{"num_hidden_layers": 12, "intermediate_size": 2304, "vocab_size": 37492, "hidden_act": "tanh_gelu", "tie_word_embeddings": true, "init_std_up": 0.0177, "lr_head": 0.00471, "batch_tokens": 262144, "max_seq_len": 384, "dataset": "wikipedia_en"}
Each number is 128 + 32 x the weight over the matrix's rms, rounded and kept within 0 to 255. Layers, rows and columns count from 0.

# layer 7 attention key, 576x576, rms 0.0261, rows 200-252, columns 320-383
[[158  91 156 114 153 149 118 136 183  77 158 131 113 141 202 231 122 131 134 115 187 138 115 135  77  38 129 136 107 154 147 133  58  84  88 104 105 143 153 118 116 143 171 101 166  96 137 130  78 151 100  99 126 110 145 129 128 122 115 121 144 165 135 153]
 [148 188 115  97  79 134  99  97 134 122 148  99 151 143 104 143 133 143 144 130 132  91 129 157 172  64 102 183 160 134 136 170  60 103 153 121  91  95 138 104 165 127 103 172 169 155 105 201  94 148 122 149 133 107 124 134 144 145 207  84  98  79 147 121]
 [116 156  94  79  84 133 114 100 121 170 123  98 160 154  78 151 100 178 120 137  71 109 145 156 114 176 115 119 168 140  95 148 184 172  96 134 131 109 107 153 114 109 154  92 110 142 105  99 163  64  85 107 126 115 143 148 120 153 164 141 128 142  83 223]
 [131 118 171 113 177 120 155 167 123  68 103 167  71 160 142 141 131 113 106  77 151 137 171  82 116 127 164 151  98 135 117  61 145  84 125 147 110  83 170 101 167 171 110 144 150 110 121 113 140 168 141 137 121 145  91 186 116 113  53  66 134 102  98 132]
 [125 137 132  91  90 135 139  96 125 188 139 153 187  91  99 135 116 158 137 128 124  63 106 191 151 134  86 133 123 174 116 132 145 124  85 137 123 124 131 119 110 110 110 144 117 142 130 158 135 126  93  91 139 137 134 150  89 120 176 132 159 151 108 122]
 [118 144 135  64 103 149 148  88 114 155 122 189 202  96 118 117 103 130 122 148 131  92 157 182 135 163  98 123 171 123 101 137 143 179 112 128 131 158 139 120 166  95  78 178 129 152  99 138 140 129 129 106 101  82 177 107 127 165 162 118 123 130 167 168]
 [153 144 138 168 141 128 155 138 109 120 169  87 108 139 134 127 109  98 138 126 138 137 156 100 137 181 102 115 104 113 110 131 152  86 160 160 116 103  94 152 149 103 105 119 116 113 144  74 128  68 146 105 169 164 130  84  88 111  21 125 151 148 122 135]
 [202  89 161 104 108 144 140 125 116 141 182 153  78 113 176 149 138 135 136  88 180  63 166  49  83 217 114  93 119 162 168 135 151 120  81 127 129 113  96 125 165 103 108  68 167 137 162  78 134  39 118 105 128 151 128 104  92 137  53 146  92 139 126  77]
 [174 135 126 139 119 131 135 204 170 148 114 107 167 144 103 136 107 122 135 124 103  96 101 145 143  72 143 111 188 178 141 131 162 132 149 127 118 108 129 137 116 165  81 153 179 166  85 134 128  79 141 141 175 113 168 115  81 136 116 131  67 182 160 136]
 [128 102 144 167 166 129 137 128 176  80 141 143  86 153 154 165 115 121 137 118 123 138 152 119 134 182 149 155  76 167 134 132 143 123 155 115 163 158 105 119 160 131 139 110 129 104 121 111 143 140 110 128 100 144 136  97 113 108  74 116  88 120  88 101]
 [170 136 142 137  95 211 180 116  94  85 126 163 149 110 126 116 107 126 111 152 112 118  95 107 107  89 119 152  82  82 129 123 123 124 130 145 179  72 128 111  90 100  87 145 130  65  75 139 126 123 134 106  68 170 127 179 124 128  25 164 162 154 147 114]
 [150 130 119 126 137 124 117 164  89  77  82  85 111 159 158 119  98 128  92  79 114 139 172 126 137 109 160 142  96 121 152 111 131 142 167 124  99 119 141  95 150 112 113 131 145  94 123 110 143 161 136 143 157 165 137  95 162  84  53 137 113 142 165 160]
 [129 169 143 123 148 108 169 167 118  89  77 166 145 130 124 124 109  71  93 139  77 190 142 144  97  99 100 151  81  99 139 112 147 153 165 122 165 144 146  89 157  84 155 125  77  88 137 145 127 123  95 112  67 116 109 161 127  88 112 122 214 111 192 136]
 [130 138 121 146  91 119 176 112 204 110 120 130 128 144  98  73 111  50 150  94 150 140 120 129 137 124 113 109 172  88 145 130 132 150  82  52 136  69 164 129  93  82 110 110  61 171 177  93  69 137 113 160 102 131 121 176 135  54 137 135 150 123 175 149]
 [160  93 164 143 188  66 147 166 185 118 106  75 148 196 108 138 105 155 117 101 107 149 143 128 150 159 185 127 123 128 100 133 165 138 138  95 149 100 119 155 172 136 101 162 149 151 132 121 126 125 115 193 107 103 106 100 186 115  82 143 145 131 125 123]
 [ 78 109 162 118 166 129 142 112 155 118 127 112  76 166 159 163 151 157  99 116 173  41 148  95  99 119 164 132 128 204 134 113 137 130 173 122 115 140 155  90 119 121 128 160 126 117  94 158 145 111 113 133 179  87 124 138 142 163  91 117 166 139 142 164]
 [128 147 177 106 123 130  89 141 147 123 174  94 103 168 141 117 156 175  89 105 110  61  40 130 144 123 113  89 110  87  93 144 113  78 178 120 180 120 116 150 141  92 146 138 129 147  93 110 135 125 179 145 120 143  85  82 100 143  78  89 136 107  95  90]
 [114 163 127 118 109 159 185 156 204  90 148  84 176 198 123 145 146  79 116 145 142 107  94  84 116 120 135 133 148  77  62 131 119 144 133  87 170 114 109 152  96  78 109 203 149 125  53 133 112 149 157 132 105 165  33 140 124 138 102 117 152 124 155 115]
 [ 35 139 145 184  91 111 115 121 133 140 154  83 130  75  62  74 120 162 135 141 188 122 110 127 166 102  86 168 142 162 136 141 142 124 124 125 156 143 178 177 116 199  85  90 129 127 102  99 129  72 138 139 154 102  96  79 120 154 186  97 149  96 127  76]
 [162 106 162 101 182 149 121 169 145 115  84 191 174 150 133 108  91 168 143 130  97 149 139 123 123  89 124  91 141 122  98 110 105  83 138 141 103  68 104  97 158 108 167 137 194  87 155 203 153 151 149 116 117 110 165 116  44 128 148  76 129 184 104 142]
 [198 125 159 104 167 107 118 171 124 125 113 184  94 152 167 130 114 132 150 120 139 111 147  82 119 176 182 113  71  83 108 116 173 105 136 176 149  94 148 124 146 102 138  93 162 139 115 113 175 135 117 140 175 155 145  81  65 111  53 129  99 127 128 141]
 [131 132 120  81 147  95 198 114 113 118  72 181 107 197  60 147 133 126 111 138 125 168 132 156 154  51 178 182 143 154 185 106  67 115 157 131 131 148 155 133 159 185  95 190 100 147 181 177 127 120 123 140  92 122 157 168 194  98 152 107 179 147 117 104]
 [ 50 154 138 106  98 169 135 111 122 168 137  93 117 215  70 151 119 132 165 153 113 197 164 141 161 104 136  85 122 101 181 148  99 140 157  79 171 149 157 131 105 125 130 144  54 171 185 117 115 136 160 133 106 109 106 134 153  90 233 161 159 103 146 101]
 [ 89 126 177  91 156 140 135 161 105 153  82 100 132 148 111 138 110 130  79  82  69 131 173 114  92 181 137 129 170 134 154  96 177 157 210  96 167 111 145 151 128 103 102 109 118  94  86 150 101  66 144  93 141 119 132  90 164 140   0 115 139 143 162 180]
 [137 106 114 177  62  94 138 148  92 110 155 103  74 191  91  86 116  72 123  95 194 146 172  66  47 241 161 112  96  83 166 109 139 121 119 159  91  94 132 142 123 160 149  66 145  98  86  90 150 128 132 134  93 168 127 157 131  63  31 138 138  67 124 105]
 [150 134 152 134 136 120 144 157 118 154 155 126 109 137 120 113 122 129  91  84 115  96 151 124 118  76 172 147 102 121 104 110  45 105  92 189 125 131 119 153 148 134 156 150  98 164  52 165 122 149 150 154 152 169 126 155 161 110 166  87 128 130  92 172]
 [ 95 175 113 111 152 146 129 137 193 154 122 141 161 106 108  83 124 137 153 127  92 106 100 175 187 106  98 151 158 112 115 145 132 110  88 125 135 115 166 123 114  73 148 175 104 109  93 155 129 120  95 117 110 155 142 153  86  90 173  97 164 116 150 121]
 [115 157  63  89 103 126 133 132 130 140 108 165 165  71 105 108 112 177 121 146 164 132 128 174 140  92 102 196 119 142 157 112 132 138  76 108 133 146 151 149 106 129 138 148  98 127  90 137 123 120 160 123 173 146 126 167  95 153 140 118 138 118 139 154]
 [ 89 144 147 137 153 129  71 110 123 154 191 123 167  46 169 129 124 179 157 188 143 135 129 155 128 102  45 134 142 146 128 190  59 147 105 153 109 164 123 130  96 153 127 104 112 155 185 149 105 127 115  62 123  84 140  96 100 131 255 123 105 118 116 105]
 [ 90 141 106 118  40 162  84 134 134 170 132 136 190 142 120  84 159 135 178  76 164 143  70 134 121  65 101 147 161 122 117 174  49 151  82 148  97 127 160 135 144 148 190 128 120 185 107 171 174 194 140 136 166 106  94 163 194 101 145 133  62 152 193 183]
 [133 136  36  93 134  97 152 144  97 149 116 203 176 117 114 135  67 112 161 187 109 148 119 160 158 105 182 140 113 209 137 101 127 148  79 119 101 164 131 117 126 126 135 208 115 150 145 148 160 182 118  93 158 108 165 126 150 165 219 100  90 114 121 115]
 [134 113 192 126 123 193 122 127  97  62 168  98 134 183 176 153 128 127 130 101  63 185 150 121  82 130 134  88 144  97 103 129  45 152 162 102 157 126 152 115 128 180 103 157  89  98 121 102 183 140 129  81  87 200 145 119 146  90  82 134 162 149  58 130]
 [155 118  84 165 133 164 192 145 249 110 109 132 144 112 117 138 116  87 135  94 202  69 152 166 177  61 135 107 163 142 158 117 126 118  88  98 143 138 120 170 153 135 112 142  99 124 165 102 163  89 130 207 136 117 120 164 155 152 140 122 109 150 132 142]
 [132 133 104 104  88 168 132 112 125 147 134 156 132 138  89 108 112 172 113 153 106 139 161 166 118 124 105 158 177 161 109 118  86 136 143 111 129 113  94 117 109 146  88 156 133 140 130 201 129 214 138 108 121 140 139 105  86 132 220  86 116 100  88 146]
 [143 143 145 235 160 136 163 173 148 134 112 120 133  42 128 155 154  94 186 117 194 106 174 105 120 113 140 112  93 143 180 150 107   0  96 129 130 142  88 117 164 143 214  39 129 202 193 122 156 117 133 160 120  54 156 123 155 170 117  92 141 155 113 109]
 [131 131 151 164  97 135 110 124 205 143 147 144  93 119 170 160 129 134 145 116 165 140 127  86  49 181 159 127 110 131  47 165 173 129 150 142 173 117  65  67  82  96 143  58 132 112 151  88 133  57 122  83 156 142 167  81  71 134 101 117  70 120 158 131]
 [112 133  94 185 142 137 164  79 112 150 155 138 139 160 155 134 130 120 126 107  91 194 144 108  99 120  80 159 158 142  72 143  41 176 103 158 102  66 131 123 101 126 104 156 168 163 161 124  91 156 135 162  80 160 115 144 145 133 193 140  99 102 126 100]
 [114  92 143  88  82 121 144 132 138  96 186 156  91 132 166 121 150 145  71 129  79 138 143 156 127  68 115 106 113 130 134  75  49 140 107 102 115 135 108 123 172 100 143 136 107  54 176  91 136 194  89 127 110  86 121  91 137 164 163 123 166  46 138 122]
 [ 98 113 157 108 147 121 105 135 102 144 151 103  58 207 145 176 181 144  87  74  72 152 154 124 108 119 131 151 151 136 100 140  70 125 213 123 103 139 144 116 130 132 127  96 132  95 111 165 132 124 139 144 144 119  94 177 180 138  99 168 120 142 105 136]
 [ 90 118  69 146 162  99 151 148 206 126  83 170 130 135  79 103 130 117 182 132 108 146  98 173 116 120 126 123 108 128 140 128 145 130 164 123 132 161 109 112 134 125 118 182 143 172 132 168 112 164 129 122  78 149  96 137  67 128 188 141 133 148 154 121]
 [105 139 130  65 116 166 148 101 118 149 183 138 189 114  67 124 128 153  99 184 108 150 108 151 126 134  97 101 122 170 104 131  98 182 100 132 133 101 118 147  97 165 105 125 113 126 133 183 127 133 111 113 125 127 107 128 161 137 212 113 140 125 125 110]
 [111 156 111 122 126  81 149 102 208 121 137 110 166 156 114 136 108 116 136 122 135 119 118 131 133 160 148 145  88 142 184 102 194 132 170 134 110 111 142 113 193  13 131 152 193 111  69 119 130 132 148 145 130 142 159 118 110 110  93 141 150 142 170 131]
 [110 136 113 114 139 176 122 136  76 139  98 153 145  97 132 135 121 171 108 189 136 174  83 172 124  52  66 124 176 115 145 119  76 138 124 149 133 105 165 110 156 122 141 159 123 121 129 158 155 127 150  69 161 117 110  99 105 152 127 162 102 100 170 110]
 [117 137 138 186 109 132 122 133 163 169 117 130 144 128 111 143 131 122 156 145 178 123 123 166 167  68 152 144  97 160 127 214  85 113 152 132 138 183 153 119 143 127 132 134  91 154 117 122 155  80 140 169 172 103 154  76  93  90  97  99 147 147 130 126]
 [179 102 126  60 138 108 124 123 106 148 155 192 114  95 111 116 101 153 101 121 121 153 130 176 182 125 116 125 127 131 177 112 155 198 116 122 121 133  88 146  91 144 138 111 112 186 218 165 123 162 136 130 134 118 155 115  93 131 180 104 140  99 104 137]
 [ 73 176 107 100  64 120 124 125 161 123 172 107 135 140 107 144 116 137 159  99 161 109 103 166 100 138  92 166 153  96  97 108  77 180 109 138  80 102 125 182  87 125 146  95 147 112 109 147  80 160 122 120 117 165 149 166 158 114 138 164  73 104 159 124]
 [117 134 156 140 187 185 164 133 148 133 103 128 134 144 176 102 130 121  96 123 145 121 143 125 120  65 155 128 106 141 171 107  73 104 152 157 138 162 102  97 137 135 140 144 138 137 115 172 134 117 161 147 155 140 106 102  91 103 100 134 150 143  75 115]
 [ 95  91 130  97 147  96 161 158 108 138 104 106 129  91  72 135 155 152 123 130 140 162 114 189 159 102  90 150  92 120 171 109 157  93 100 151 145 133  86 140 113 179 120 111 123 166 165 137 120 156 126 151 108  95 120 110  97 163 207  87 178 108 149 114]
 [111 138 190 141 185  94 115 104 161 188 119 103  64 127 125 101 171 144  84 160  90  70 148 149 177 144 226 134 155  83  84 113 180 154 120 192 139  99 117 156 108  74 127 123 131 104 124 124 155  60 108 176 131  69 162  98 114 119 136  94 135 157 110 101]
 [166 114 149 122 175 147 133 160 182  99 112  96 160 180 112 130 141  85 135  41 160  79  96  85 103 176 199 104  54 141  88  53 187  88 136 126 137 113 124 119 174 137 120  66 137 194 111 126 121 115 127 162 130 124 155 122 162  94  75 127 156 164 130 123]
 [ 73 135 123 171 187 122 102 116 119 135 132 154 128  89  99  88 148 116 141 164 189 137 117 145 114 130  94 106 120 105 174 118 107 154  78 146  92 113 117 111 160 101 179 145 110 187 196 107 161 155 138 125 110 114 108 193 164 147 192 131 140 135 135 141]
 [ 72 135  85 130  93 101 149 134 204  79 102  86 134 202 115  81 125 101 159 103 116  91 150 139 159 140 219 110 117 137 135  63 204 106 143 126 136 162 119 146 156 174 131  97 150 207 181 140 110 135 109 198  92  78  96 158 178 124 155 123 168 151 112 100]
 [120 131 109 124 148 116 113  89 163 141 164 201 113  94 158 119 112 168 160 152 153 151 108 128 132 186  69 176 132 105 140 139 171 184  89 139 110 130 115 112 128 144 124  94 147 156 168 137  71 124 136 159  97  95 139 105  75  73 158 151 150 145 140 120]]
# layer 7 attention query, 576x576, rms 0.0281, rows 201-252, columns 320-383
[[115 111 120 126 108 104  54 104 167 107 124 146 134 151  87 183 134 108 132 136  97 140 101 148  65 107 117  87 125 150 109 124 148 130 165  67 184 128 133  95 127 114 144 126 124 163  96 145 127 145 139 150  86 115 179 171 179  85 129 112 165 160 149 145]
 [125 119 160 118 155 155 136 101 116  94 161 133 144 144 170 162 117 152 131  94 121 135 158 163 123 138  64 162 153 174 177 106 158 108 160  95  60 107 180 152 157 148  87 131 112 111 115  89  97  74 102 131  90 172 175 105 124 129 164 115 131 153 147 146]
 [134 166  60  87 177  99 142 199 129  82 144  90  44 143 141  66 142  69  61 133 121 175 127 118 108  86 152 146 162  98 124 114 116 121 145 128 151 140 142 154 148  96 119  43 200 143 151  80  56 114 143 150  93 141 161 175 154 123 122 100 119 132 135 131]
 [138 118 206 111  94 122  90 149 139 126  68  66  86 150 135 167 112 105  51  66 139 137  94 170 147 130 126  76 112 143 142  55 186 155 151 129 109  87 134 120 137 138 118 104 174 123 141  91 108 141 146 138 103  94 164 200 152 151 144 148 164 183 109 173]
 [190 121 137  48 133  82 112 163 121 116 173 113 128 130 170  77 101 159 111 114 161 181 101 168 151 139 167 126 177 157 175  91 148 156 153 113 102 142 170 126 132 145 101 138 148  77  99 154 147 149  90 181  81 159 184  88  94 110 109  95 126  88 166 126]
 [ 96 116 182 132 165 113 149  65  77 182 129 116 136 111 134 136 104 137  59  99  95 166 112  94  96 147 149 111 135 144 108 130 127 174 179  91  82 153 118 142 136 130 109  92  72  85 154 126 140  89 121 153 118 112 135  98 132  78 101 133  93 107 141  91]
 [196 160  94 156  82 149 108 121 132 163 140 107 127 135 166 118 177 167 137 118 201  75 170  87  61 180 174 149 153 135 135  90 127 123  67  76  59 132 147  89 153 174 156 124 125 125 136 115 163  74 140  70 162 152 103 132 138 147 144 106  68 159  99 158]
 [134 126 120  85 136 163  71 133 127  94 135 154 201 116 152 198 111 115 193 107 201 211 114 160 156 111  75 154 160 141 126 172 127 107 122 119 125 137 123 100 130 142  97  81 175  95  92 101 116 148  98  59 158  67  75  94  80 150 119 162 147 151 150 113]
 [120 102 164 135 116 115 140 144 113 147 152 149 149  85 120 132 152 173 122 117 138 100  84  96 168 172 142 109  94 133 108 162  86 162  90  91 161 152 181 111 171 120 109 143 108 150 129 185 211 152 177 131 175 141 110  70 104 162 122 149  68 168  77  71]
 [185 151 100 149 118 174 149  89 130 180  89 100 112 146  96 114 160 100 108 103  70 132 123 107 153 130 176 111 136 105  61 154 121 171 120  84 115 149 109 124 131 121  77 137  68 150 190 137 116 156 145 104 150 146 127 149 136 143 128 115  61  39 122 114]
 [111 161 123  99 127 184  92  93 139  90 147 145 115 170 107 172 101  47 105 160 131 116 161 192 150 112 186 112 127 142  77 141  91  82 150  96 142 106  47 139 115 178 146 151 122 143 182 102  53 117 146 149  66  81 170 108 150  99 119  99 159 134 131  88]
 [128 170 145  35 129 113 122  76 119 179  76 134  81 190 111  89 131  89  92 144 103 182 131 148 131 114 156 106 118  99  66 109 102 129 126  68 162  99 154 146 124 122  80  71 100 110 147 165  99 146 117 137 120 152 108 103 143 144 103 147 135  65  86  96]
 [105 154  91 208 132 115  89 117 175 131 124  97 127 135 140 145 183 113 142  99 146 114 115 108  72 107 104 107 110 130 115  99 122  80 106 147 107  87 111 155  81 115 111  96 138 121 136  90 108 127 114 113 143 157 107 137 179 168 146 129 123 118  81 152]
 [108 135 147 125 171  54 125 104 114  76 150 111 125 124  69 164  90 134 168 165  80 119  82 180  93  91 128 145 130 132 125 122  91  95 153  69 219 122 117  83 122  93 151 100 128 103  93 170 148 131 110 138 166 135 174 147 169 121 149 132 159 163 102 105]
 [ 82  89 143 124 115 133 109 122 143 114 175 129 153 111 137 121  99 105 126 125 138  83 156 183  94 153 144 179 128 141  60 110 100 142 109  96 112  96  88 106 140 120 123 156  96 166  78 161 185  69 123 121  98 118 134  83 149 156 104 124 155 154 172 150]
 [138  89 208 119 120 101 156  96  92 154 127 147 158 137  78 124 181 119 113 141 111 131 147  97  94 137  95  95 174  99 164  83 145 166 165 117 187 117 139 147 111  83 124 129 116 104 104 129 125 134 212  93 180 189  73 100 137 156 144 141  90 111 126 118]
 [128 102 142 106 135  70  85  53 180 104 101 134 158 130 105 139 108  94 107 120 116 165 119  96  81  92  77  93 138 114  75 152 135 147 148 147 182  83  86 127  80 105 117 185  82  91 108 156 115 169 174 130 178 131 107 141 123 102 115 111  79 129 104 135]
 [107 156 117 186  77 146 111  72  99 105 105 102 141  91 182 115 152 170 229 134 149  83 132 143  30 124  82 137 146 120 165 223 137  47 141 114 114 152 186 120 126  68 108  43  59 119 117 108 192 113 149 156  86 111 125 118 105  85 111 155 122 122 157  90]
 [136 111 159 121 102 135 167 138  88 126 133 169 158 144  97 107 144 157 159 102 142 181 102 156 187 101 156 166 151 108 150 119 138 121 149 118 133  99 180 124  86 109 140 119 103 192 162 176  93 142 136 163 135  57 145 139 101 105 161 125 107 108 171 130]
 [155 111 163 115 140 151 115 115  77 115 126 158 119 180  87 157 189  89 137 125 145 151 104 148 110 148 125 129 132  72 167 128 133  94 155 108 101 124 138  74  84 110  83  75 108 120 149 183  85 143 169 108 120  89 103 152  51 122 140 149 115 190 146 111]
 [ 85 154  79 151 183  98 161 135 181  91 168 141 134 171 118 141  36 160 121 145 110 166 111 130 136  64 166 127  60 141 123 141  83 101  88 212 135 159  86 130 170 154 107 114  70 140 152 133 115  78  75 148 121 130 167 185 136  93 112 168 160 116 161 161]
 [ 78 168 110 124 182 126  75 126 119 143 183 120 160  86  44 131  97 142  96 129  95 192 163 247 123  90  98  46 118 141 162 122 142 116  80 149 132 123 143 127 105 127 138 127 174 120  71  43 100 126  70  99 111 135 142 114 179 103 166 110 169 158 141 124]
 [130  98 151  72 184 158 157 163 109 112 114  84 110  94  99 134 109 120  37 116  96 151 158 163 148 126 135 162 143 116  94 167 125  77 169 107 146 189 156 128 167  94 118 166 121 113 112  68 132 112  55 146  81 109 127  77  92 186  67 146 180  61 176 116]
 [101 103  84 113  90 208 131  88  67 119 129  98 126 124 105 118 161 141  73 148 185  97 144  25 102 142 140 131 114  71 160  88 148 156  68 133 147 125 133 169 150 162 165 121 146 120 118  77 102  58 122  63 144 235 140 101 142 154  98 131  80  95  69 118]
 [ 94 119 185 105 101 124 166  93 105 156 141 110 131 132 126 176 138  90 126 121 136 143 127 143 113 100  67 104 132 133 112 108 144 124 118 108 110  80 117 156 139 112 130 116 144 136 118  82  92 188 198 134 108 127 126 148 149 119 133 100 165 175 126 126]
 [132 120 139 103 100 136 140 108 126 163  88 108 107 133 138 124 112 119  11 130 220 141 115 127 135 136  84  88 121 131 128  72 143 156 166  62 177 123 176 104  94 158 109 126 131  84 103 139 123  65  99 130 123  97 127 104 101 104 127 106 149 129 109 112]
 [189 156  97  67 151 109 111 143 166  83  92 123 121  83 145 126 150 153 136 138 173  88 186 175 129 115 126 180 142 119 135 123 142  93 123 174 135  56 184 141 134 132 155 149  88 139 112  69 150 162 187 136 136 134 188 142 110  79 102 153 127 117 142 121]
 [190 189  79 140 101 101 120 107 179  92 113 145 152 141 143 143 121 159 156  77 133  58 135 126 156 175 119 131 105  61 119 115 131 164 109 127 124 137 154 144 148 155 150 113 108 175 168 120 128 156 128 100 160  82 132 143 126  77 177 141 168 108 147 166]
 [149 113 166 178 135 153 114 153  80 148  96 168  67 139  67 146 191 110 134  87 158 165 112  76 136 115 143 158 134 135 171 145 105  93  85 158  73 143 103 123 102 161 177 114 177 104 167  96 148 123 173  58 124 107 123 159 162 156 123  82  88  78 121  96]
 [154 137  96 148 116 106 184 214 134  78 144 157 106  99 150  69 188  83 120 133 123 142 115 108 159 126 168 158 130 135 171 131 125 130 156 152 149 128 135 161 191  81 115 126 109 145 134 114 173 135 114 145   3 151 169 140 188 171 114 115 145 155  85 149]
 [138 140 123 114 121 157 149 156  71 150 152 115  83 143 111 154 117 124 125 139  61 188 124 102 189 167 119 145 121 123  89 148 101 124 114  75 135 146 173  64 114 153  94 139 132 111 135 126 143 166 141  80 104 133 105 126 128 202 146 118 124 159 135 150]
 [154 170  76 122  86 137 210 189 101  87 104 107 166  86 159  67 132 134 116  91 197  86 109 115 150  91 140 125  88 144 134 103 127 115 129 186 106  68 167 135 166 161 107 123 116 110 119 148 167 105  88 163 141 150 126 109 139 125 128 153 123 134  82 122]
 [ 76 147 143 126 109  56 101 111 127  68 129 174 125  84  71 136 126 126 165 151  82 175 101 157  96 131  68 135 116 154 134 147 155 134 149  62 255 196  71 105 144 115 158 117 168 123 107 116 139 196 109 138 151 108 166 112 108 127 148 135 165 142 168 128]
 [ 91  59 174  98 106  99 110 109 116 128 124  61 105 140  72  88 167 154 169  99  90 133 105  99 162 127 138 150 194 128 140 141 152 121 114 170 177 156 149 160  82 113 137 105 122 139 138 181 161  96 133 137  92  83 135  85 109 113 148 128 174 115 219 147]
 [132  86 160 140 119 156 166  95 120 186 118 141 187 145 144 167 155 145 175 112 137 114 150  61 142 145 118  98 121 144  74 149 146 159 156 155 115 117 133 113 111 181 113 141 120 144 123 174 151 107 140 131 103 113 130  86  65 143 136 152  59 123 104 145]
 [ 95 160 133 118 140 122 171 140 132 110 103  97  87  54 122  99 144 147  96 155  61 117 145  99  89 158 156 162 106 125  94 144 133  90  92  98 126 149  71 115 141 134 134  88 130 189  95 138 156 108 125 146 119 126  73 162 157 116 160 113 106  76 102 114]
 [109 157 118 174  98 117 149  91 116 179 138 176  93 133 137 112 191 130  79 201 158 130 172 105  79 126 152 133  77 115  96 148 113 139 163  87 131 163 165 146 119 130  83 144 112 101 119 156 192 194 114  92 143 181 120 152 171 152 119 131 143  85 113 126]
 [ 57 169 175 134 154 143 124  54 153 155 114 211 183  97 140 197  44 188 132 171 119  75 176 154  60 135  66 163 145 131  69 176 100 141 131 134 101 151  98 159 166  69 136 149 136 141 100 164  74 138 104 126 168 139 124 181 177 205 107 186 185 156 136 132]
 [131 109  81 126 127  71 146 138 164 156  74 129 133 181  78  72 142 106 146 120 134 217 107 136 120  93  95  97 115 110 150  82  88 141 110 164 184 127 111 107 133 133 134 124 133 132 177 223 147 164  83 167 182 105 105 139 100  80 152 119 131  84 128 142]
 [157 122  90 126  60 169 144 107 147 106 151  97 123 169 110 109  91 164 134 101 141 145 153 103 167 128  97 105 145 185 154 185 144 177  75 109 147 147 139 150 140 126  84 159 189 132 127 175 138 109 117  96 151  94 108 112 131 168 133 155 163 103 143 170]
 [177  75 141  52 106  64  92 129 167 108 157 156 154 155 104 136  89  88 120 138  98 174 123 137 105  97 122 134 202 141 115 106  95 159 119  93 148 156 168 133  60 172 130 126 118  74  86 130 166 168  86 120 120 133 120 139 138  81 154 110 151  84 161  99]
 [103 149 127  83 187 142 108 162  98 140 128 148  95  68 133  83 172 132 115 121 130 161 148 145 169 131 193 179 138 148 111 168 145 140 144 137 136  94 124  81 163 136 118 141 100 148 121 148 105 131 130 106 123 176 123 142 156 138 120 145 123  94  90  87]
 [ 76 128 160 195  98 127  72  93 120 147 120 143 151 160  93 171 110 100 153  96 129 164  91 144 127  82 111 120  92 115 143 114 125 121 173 131 123 122  99 124 106 157 155  87 112 134 102 139 115 114 128 156 135 101 134 170 113 128 150 177 147 144 162 143]
 [149 165 141 152 129 117 179 164  99  61 163 181  84 176 107 141 160 130  83 133 100  89 119 110 119 152 131 153 180 108 149  63 153 106 125 139 104  94 136 108 123 152 152 144 118 164 204 136 115 131 117 138  71 121 224 171 127 132 127  92  99 102  56 148]
 [ 83 119 147  78 112 137 143 144  71 144 112  84 120 143 124 110 148 128  70 154 100 121 122 112 131 137  92  98 171 157 143 103 128 131 163 151 116 101 135 134  72 104 191 152 151  53 158 110 128 138 159 105  85 194 136 103 112 146 150  89 154  74 109 128]
 [158 128 171 167  99 137 171 122 140 152  99 134 146 104 150 134  94 119 151 137 131 104 117 116 122 128 160  92 153 166 134 166 120 186 139 106 142 184 118 128  90  85 142 105  98 111 136 225 132 127 142 139 178  72 103 157  91 124 149 163 116 132 149 108]
 [ 68 166 113 158 135  87 199  99 134  89 120  99 154 112 160  63 165 144 135 124 122 151 106  73  83 135 196 123 119 130 161 166 124 101 105 171 153  92 121 128 173 132 152  59 162 142 139 147 119 127 131 164 115 146 123 128 130  70 130 131 144 130  91  82]
 [119  66 135 116 108  88 121 109 134 159 124 142 144 107  93 127  94  94 116 147 146 134 150 142 108 131 121 142 127 103 109 154 149 176 154 112 133 140 101 126 102 138 137 115 142 145 128 110 117 118  87 171 158 153 144 143  90 114 120 117 102 143 189 152]
 [118 107 174  99 169 102  92 101  64 119  94 163  81 125 119 177  85 146  82  99 114 135  60 168 116 113 147 143 147  47 107  39 122 149 169 150 148  84 176 104 102 111 147  56 103 147 104 116  51 102 114 103  96 110 140 113 180 106 134 157 126  81  97 116]
 [106 142 149 165 119  64 102  57 109 108 181  73  70 132 194  43 203 164 118 107 147  94 136 106  93  97 130 110 138 126 129 150 108 121 127 198  50 126  47 146 119 161 137  81  60 163 175 139 107 141 139 159 138 148 106 101 180  69 167  85 126 111 115  77]
 [ 92 123  84 133  89 161 138 120 102  64 154 131 149 135 113 158 137 138 166  82 140 164 146 136 115  67 132 145  81 115 145 138 132  99 121 245 102 108 108 135 115 124 120  77 156 191 121 125 100 154  98 137 118 154 119 157 118 127 147 172 156 168 126 135]
 [149 133  76 102 135 174 123 171 149  80 146 140 110 141 158 137  77 139 156  68 139 126 150 149 145 142 140 109  94 119 174 125 145 122 134 132 102 155 164  92 153 188 126 120 168 148 172 115  94 159  65 135 191 103 150 105  86  61 111 111  80  82 126 124]]